config = dict(
    num_hidden_layers=12,
    hidden_size=192,
    num_attention_heads=6,
    num_key_value_heads=3,
    head_dim=32,
    intermediate_size=512,
    vocab_size=2048,
    hidden_act='swiglu',
    norm='rmsnorm',
    norm_place='pre',
    norm_eps=1e-06,
    positions='learned+rope',
    rope_theta=85100.0,
    rope_fraction=1.0,
    qk_norm=False,
    attn_scale=0.177,
    bias='none',
    tie_word_embeddings=False,
    parallel_block=False,
    extras=['capped logits'],
    init='trunc',
    init_std_qkv=0.0361,
    init_std_o=0.0361,
    init_std_up=0.0361,
    init_std_down=0.0,
    optimizer='laprop',
    learning_rate=0.000951,
    lr_mult_o=1.4,
    beta1=0.95,
    beta2=0.95,
    lr_head=0.00359,
    max_grad_norm=0.5,
    warmup_steps=352,
    schedule='wsd',
    decay_fraction=1.0,
    decay_shape='linear',
    final_lr_fraction=0.0,
    batch_tokens=[8192, 16384],
    max_seq_len=384,
    doc_mask=True,
    train_tokens=120200000,
    max_steps=10015,
    dataset='wikipedia_en',
)
Each number is 500 + 50 x the weight over its row's rms, rounded and kept within 0 to 999. Layers, rows and columns count from 0. Numbers have three digits each. The size before them is the row's rms in percent of the matrix's.

# layer 4 MLP up, 512x192, rms 0.0435, rows 478-500, columns 0-95
099:578433531561463468503459524473526520532510503505499376480380443530557519544625477535440456601529562497569419428466526491459511416467402463482499531481514516509461489494610503511504457498477560562413569541508503388425571529421541442597524586528468549427482507524525467561510431463435461476
110:561453507492344533452444497572432547434441521554484512494509481485412554488567509507465548547508594517541471582456548523483518491530487533515506527538463428467495413487511422418498490481513558497465540502497487414550519419569503600567612419522486543483448494543504449547494520507435469502
080:529424552544432525595453537531518443555511512486416469476535483502426445454539477562478540558527512542493540535526425536465551523559534471457508448515469396566469607547525563465494424505448401505485525479481539542468474525528476494410473547519546502495473487553462468573359516603539465485
106:512506508501587457543497473464544426526502648496487533506434558480399564502518476523508503518539516558461433504530474563508493554539529595494533504525544344479488448506430562555472610530424499518461567513468544439482511430476525499440495473570509556586473505506471531533480569532527458501
102:497509467459505490456481511492446637544583436531485461519376579514425488461500490466503433523492531619482497504512448578441502493498535538505563405468452562502402549504453518603623497670485545473524487440510448431460400564522505464543370583535504481496378538514488531452500465548496507447
093:511510569425514468500538413565416436572387543432439503431493531399449514450546506459486507550484504541500500500537421515572485496452489584485485559561587460444459569425511499483525489543473488500532459420607478493507481500596525507458587487588592474499383475452555503485526443543464522482
092:553384575550518548451483481497495524481545486472584587495443515490609470558550489582444392498488499555537474483596525455462560528504427586572495477546421530536442516462592460485589505476527542469522514478510545518480467461407488540581433536480516441465453522480524545423540471363508479436
097:491427490529490486451470558431480448560430607483545511567492480458534535492476429491528482590505516461483485558483387425508508515495523439522444491508428590490554478550536545602482462499561454440446618386499556506517444486457524487527576499599528529496420466464495495518509515480481518460
099:522545551551418588477533476450475469500467407466431434445495536520457555512535494416509462548552441479484539508506580558586509509435434500587483521477469524557434552516478510514437469476541491558581426535577479584612529567483496573509479550543528503495532459517526454587447508550531517429
089:493506591488511541533602501550512489516480490579504529467557533490544563415467464442510549478530500511527576564451469501546566438538565497512593446460574453497512502523477542527521425584468539558530515537429461478536419554662548496444531525476488452574492465480500444534430582476523496480
083:543529519446526550479501508506480504512429483457545282511501485491436468524535488499556577570481519498558383452572486393523499376467382513520512457430496452536543495541523561473512473424481533508475466498540496461516520484532522580532424569594606530535478419457569520464525557556560518449
107:485512503524517467479491559463507503561457413503527470547578490477445516530408485486489472444501391533493472527512445378547544543453539458438438440548466477434530515610429608457589470439451432519443475520613454599543574559523404493527545491499479454541488490467461477513556519512500533495
082:492457454488563523498466417496483504511479447550471499456500552533521466485527494570418478510468475454575555490424546521528501466552414479489641517470495477465497499619483533462457506494546534523551455540526558574511477472571483615552446520471582441479457425500529399516613493424569421543
110:538473506467491509488515493531554475567476490479476484473428537505501425513441430439471489496472500466522508464447556496534534547448406476552452509439443452516597501422521456536524524467476538451446434531549487555476486468493451528514506536364573524493507552568484533524545552520459480537
102:353511537502474438543476460444562440583493524491461534488446570558417490471401472487400506457456492633476481577539505392454434579511482501477419518515549468452465561495422508483456438528465534429508359484513492502581486462516478600477609395518444618516500589527524521495461464470480474394
094:472417493526508501506457458478522451542529511516531408574407479556542503562603598497514529503484510501499459422448488546476507508575484466521582485478532491547537550530490422490531597578463491474468496568475552473457495604516525492523546532449499502536524514565479520507495586572548498390
105:346504591437484545467485502567605531485521561461511493495408459495453414511437513520528471521533561547487436489494486518569514502447519508519519516565466534507479473487516501573417504567529539452505484473492551446531505496473545421582549421481491512445565507459388407506391520459530530509
104:511448495466487489535532625498538498514502553489445408569399408448465611446530470552533472500418408531469553534493504518463483499585512443480504560497592503445476454563505493433450509480525528449520532531451466527497544510507486497528607503528529436632522527457476487668470508429457514445
101:529413441471492491487525533504431595554553524467513577524585457561508491489558489415486550544531441432479538534439397536418596488550519540436550595494448478484490466539453458441506572474514492532445606526556596466457499476505523424436553556438412476603451461526462474505513547519499522519
101:392446508449521500516503515540488371457465527498554518540529479590482546488496502465450501517568463506500492568570528460411566505496512585433516496558557493427465508597505582545581479506413538539456461516426474523440489486507479432540513580474561510455538447474495558477587514582545546454
099:518559550488482548491497408464574545501546528483519436493526526536520465504540448505563448536447460473498492457573522449386464518434400510471417555495498510455503377435625534431480515425486441484466628444494443481431540475437549538502451457553525449543487552441386413593569504465544522494
093:447518486416571486486487537434511509501526491486542608587560451352488475528522572533520532496446565498495611545518557494472492554522527560463561476524493454556540433447497433505545525565458506464534557512466510482571408553550551488613379468524455518537558546421504502395488527422510452545
104:492594522502527471458495458453546514559523503529578518553572444456448518472443585473473580521503446476536565494428511464413586500561436516457580517504592518504496477565416561497441414561515434501577456459447560513568474553550503506504482561571427496530562424485502451542469509419558442449
# layer 4 MLP down (transposed), 512x192, rms 0.0411, rows 478-500, columns 0-95
100:472580549459550518481577477398551491497467478509540595663519509494512495445432514381524492491505438505560535577543467532479464550492536503425561528578415494486548489486432463522508567468527498486486400450544578598663491499509434524508422487506513389536488488468537514472458557574455535433
112:538348482508436553458440499532416577427427497538448519588525451509534567472527422456514494502481500551559460630493530568518516481512474501567588572495466531491477404512512529472461512492529579410469534416488421407562538453563498489619618513602510530449574454492531503484483478517500502501
084:449434522519414498518454565603447447560531516503386536483545413461517401443567528517479532465434534597517492502578486505488514501503623450509495457569519402527436594557501537442524408501456353534413478507510486452477483486548465499470466540540561475534469534481530548554416508643513456548
105:496474548530622505449418433499532447537433535542496564569437568430486579437485475507543461545493482511431490553598472550494462577521471511447483509490520445528395498479377528575483484497507472466485559461544445418516558477528544474499525533523540503562498520470560478464455557520519510489
106:522510376529440493490538501434471558481520513493529414508430488480415433493541417524471484534467559527573387574447433508411464477491553470538435490412473573545479505455462495577511516528527498511528411377571554526537566542535570517561516490487446474533432524450376508560486450482553509505
098:526450627404504470454548506576497514511335566518416468488479535461475469451545511482426547504441528503491478473549372526525517557498545595490472514565482497512494556448482500463520501507408529430531460475581478509450540547594480479524568471549569420497467543548507519523523520544468532480
094:484393447533495511539464519416517540470524467349445532518467568530537426427535564515539488428460434379537436475537538519534583539498451530535472427484449509504489564479540482468523576484499500477517560471463414537520503449454489448531477488407484442580479569433526471424538487475424518470
096:562540508617504406520541540512500411467478508533500453503572567444543556476554479490576545417523489488531557604541456478533486527586550522378457479490436552458599515500518569517493432472548451493376396424529538425589558580522544562442455508560578487557516477570496551376534523500469414482
098:520517423466540461485419520475532439482438587499507574487503632445592408482494493544514532475506536591570526484625485531378496445551624503446488518550562487462560485456558476494504478530456516452497543561461527381499492516581555424355481465550477491550481515487540500472595444512539496569
095:478448536476531539544591485546516511547501499576546585503532511375528542473533519457495513427526475593448528593485483514582533446573582477528584398478528453497448460502473501514515463492498527514551534458489481509578489603605548570488515518490458468540442449459470408572440619368503513486
091:505579439463512536422412477548497593530580545435504505464591576441442515452502536540460521465539424495466520576507507488501483520513455492526482580523435518442568553534490520507472519475529522513489401454581568473489461530498376496429502586499472471556513497525498513528416626412493529566
117:508485572506483500442485464459446522508438479506520463576534498596558389519446516466437543533492495511566509492501501432502496543425518426549404452499428534446551447493539494400518452517455555449522532472576615512438544532404564571509499495520555463520494525493518513563502547596488590512
084:400552511484513532539612502435529566451476522503518472532514518466510493467492527478442490552584382436469501403575533466488426454541477466560466471537515559631518399542480524511464441431501549515624499447517484521493571493496545464568437494462487477603517532597504530521456570542487493399
109:477523453478453409549469439478423475534420425487546479506480480500483448569508479511433542569593514495587366496571504491499436465470503536479563513496514388504456614598425398463489440522478516577428454515538417540460507455527480561455463516495472545413543520496514510435554487515555483410
105:400522544535610497570542572464543495497497488405536543465463511602540417548481472494446460450541532614517429529461462474594423572503577530556468581490617473497474509476454502477456443508456449490499477513502531514462539416503587510431574488500411552494509540443499566426504475414543548423
098:535483486454523436489478507427571455467526448489558445437435456575614503491467505564465544592443527464576564429467527548481464554516560464508563522464489530489534564517444450499518494524563473524425492549481608505380534550446450496477376576508529527546536517489445534439463561552461514471
104:562518442525382559447519467553423514493448440554485538519568505523562598550556507456557626499454494525525518443475605543509456474480567412534475546389499556439442491522415467479486443428465460468480503542527527504468462552544450523476494531503582464488457486550565419549499554544545515467
100:444547475480443561507497434508486518567450498455447403457464439449556395551461575491447436471553550497439367469452564503465485495441512450430533452509510426580521498527543488594451457493573527530514564492499413524504443463451451485421551453554442524506487526438541431538575476455541582452
106:515528482478461548431498505572457508462448482425488462588479452519518560565530408477569499418526451566455396482459378404530467405470466556517394484529531437536472553535471399454494528446468553500537586506374433499589427510524456636539525509544477456477482535433445446494533553569505581507
098:450494383563445454516560512609530586572513460332499476510599449485454545546567444529472523441476528500462452540505507537493553542508513485537509509469499441527438433508460532536531544448523396495533475512506602554380464464549492555576511501456526558464474632473483519448526482416545564475
101:437452524482515426469507534565488435437511516522529574486570518539524419520536519467578515460547457478415532473483444553497513505450580449526539474540492534560446440424398512441507514507471572490480532488521616548553499537564502525452618513532521542541486410532485564385493559474567575444
098:456500508452514527451459532380515468507530540492500581629541433345479586586505510514509535517489570541498555502469585520433473546579531547495537497548508440580501364414506461517516470496464482480567522510437509488555445516511551519606396443536451547562539464441472502507502517409516481530
109:458512445508560447509514485427542414482543579562555566560523432457459503471461431463571517472460526507495593534481526442376526478605450532499568498545562516484489401501494525493465457495435438457571531422448601463544519624527538474500521535549498487554506388345463456567487497489523467499
# layer 4 MLP gate, 512x192, rms 0.0453, rows 479-500, columns 0-95
102:442404523499564543574523558459527529521511549508570586468514471513571463464514443474475501479434417524494508509447511568569504496419540501518501531518518641544507429513494620561461527411554477403604494408491445501491552592468538424453471601566533501531546474464504546473465459540522488536
086:439537500434468491488410519579512409502491469627562479515457532502482552480501446466553527401580482521499511546489496565575418557501562522558424548536533476536544406490439599574537512510445532511451560412452422512512487469539496440496446374507493518498448450503555542519545534491472389502
106:429466566490449517448472588571497544531492499548484408479475520460501459438526486469552486544472572507496516558473461472479522507531532384488458471488462555497463512490477611550485500506486467409634492401544441509532525545526506454524532569584536551566497507477509478583579505487491527441
105:478548502476535565514521540545487472472510496554479548554496511488474466461416552463522487421499464639429580494540513484593506520451527462519440476518487479557564454516516442520509487596467517511522546475520389533553476515480416495498504443537540468487477435505570552501584546498408487498
092:468409602485533598433525507521561497399498581559535466529485553554487527509492470549437584477439420545512487490504504528444537537473551520554505486555451521548501471439454493491490552513501578400553520469422575424492558538457501433507457494473512449544567570521492504564473493498465534520
093:442553543497557543384474515510486552582533541503528611555580496517492495513504349577448471492532496586539521487543436491500496536531569522516560470586481532536436407430437530462571488422462520463552536480517624558417493545458502536525478478648451448497441408434495539474524489351530452475
093:575519513583464497447509520474534442488433501605489451520513533463592524473481506590588546451520491541517525475567462511522496538570547482457481500455394496482575499378517469437461454526526463523475458429465528377623529550507591519442439509541496498549626533543463444431523485425424412498
098:521521487463518440386538391588497550494517448457452413464505600461663508565508573498517452508436589515514435555544534506505519390548529461442481498457502542533478330456507533513516516517446511560478429520483423442509514471560549455498468476530543477565461490497512491496539464520482543539
089:434435432564502507511447493444562516546533540562572516555510470379473588489521497561497494490509523548437507454511467542567446501522512499511442493543470478500509417456563492512482568453554387431544514387547589556545578467467466516528585368547504537493422507453500448513495486438427497535
086:495408531474513463393476502533476512526463461523526535568555520515522474523419465442519512533518437484477485547623510540457455459527622533564489452496567474527526595419608508510435476537477598432432401489528527469499506396484484486532478487541583488522518515524529491485587494490482450571
122:536405496503416624574477530478536460501574512540584472463542480464498458396558482437438453496471485461519472548480644528502467458520509438579453509500530505471530445561436495549515449494432549509610415519498522448570506590405490450497532613528519485471440503496575559554445440505440459537
079:461572544471377417445530566535461546544476488491473394471478567523545575511493559461474492490518477477525440513565503407505472511548468493555459595500457506497590539507459565442520519454463413557495550548571532466530485477565435487512559507569412454555432528565530543497533525583447478472
105:499483495521510550447514587531636480572514556485518523512487599533558521416468456469480510462399495523440579469425534512539573573516482453552425496523461533491611405415547556591533536477519492400536522458499575486484504513508484531542549485490572470557509516532510500607438540535441467579
104:449527534454508582533473453500539500519504538516534519546496508414616598423474413480464433483477530560481562482477485586582508450535528455528526560503521515433437434505533570587469523494579428539524579476502486514431550572546564455519550552618464529500601513474427522479487538437517559458
094:491441419497502619612491452521509488526486494501484493600519532471502466478557584428491542421436466514434521502430360487526528482506462438433552511572524528540522462457473490503555606490455483438543529495421481561586466540533456514437603543510454464552471445525529420511441557436534451482
106:563531441466435572503469475568419479475413473516539553524557550547583604529491491494635576506485437547474471501436503546473445482458581471524427477455486517473435552598431527450464453481454430506463582523610468470451510620579462499452485492471527498553495460511516430552506644560492469428
109:534408508486461482602412509470512550523497588430502422528481409489538463544469511543420505519480522467461428495443529512462468449564534430377529511472588454560547457470553449501411532481615431453463450453504453512470459544443510529491509471487479541533540506446480370560514481393505555450
104:483486503419469457427497559458550469569465527521525544494490545469590402539495510443511543559496532582532439531484544705456467523535586562531529547592496470451518444549510585513428526510475534534484514465499461595518508452530524404450602514454506477515408521436391462543568483503467554513
099:495464600413491516491520481555519440416494455536507574539441604543675484496469493450527401534466484501537521503567585586496487398499447538532506558521544558544549485496578507482536455463470544496490450490480362531504536529482469409535462451528522465477523399541500522449482522506472441523
102:436480566469484467453419498555505430394505588520534579503539517474460447528463497576539520440553534541462473437413428493498569519483571474500547458526415461449476555433521508479554423580514591439515517490466599530523410489479414500513616428492458541518454496500536578426475570452528530499
094:488483518515410584454495483493515423523505568498570519586513491429520604483437381487487598444490469575448511514459508542569485482557566494523373500549417506513477425469519444562411480438535513461450543405517511475515494495477465519513635389533567552597502434518494524562423550522415578516
098:435384440474521539508548520536531476463477570523554556521487491438518498450583307446587495433423461511426514513581500518548504474534539509473485464582420525546503407395584452547520573444476497392491575455505581491480504509467563472517546393524598443545436507432488506488427482570455522524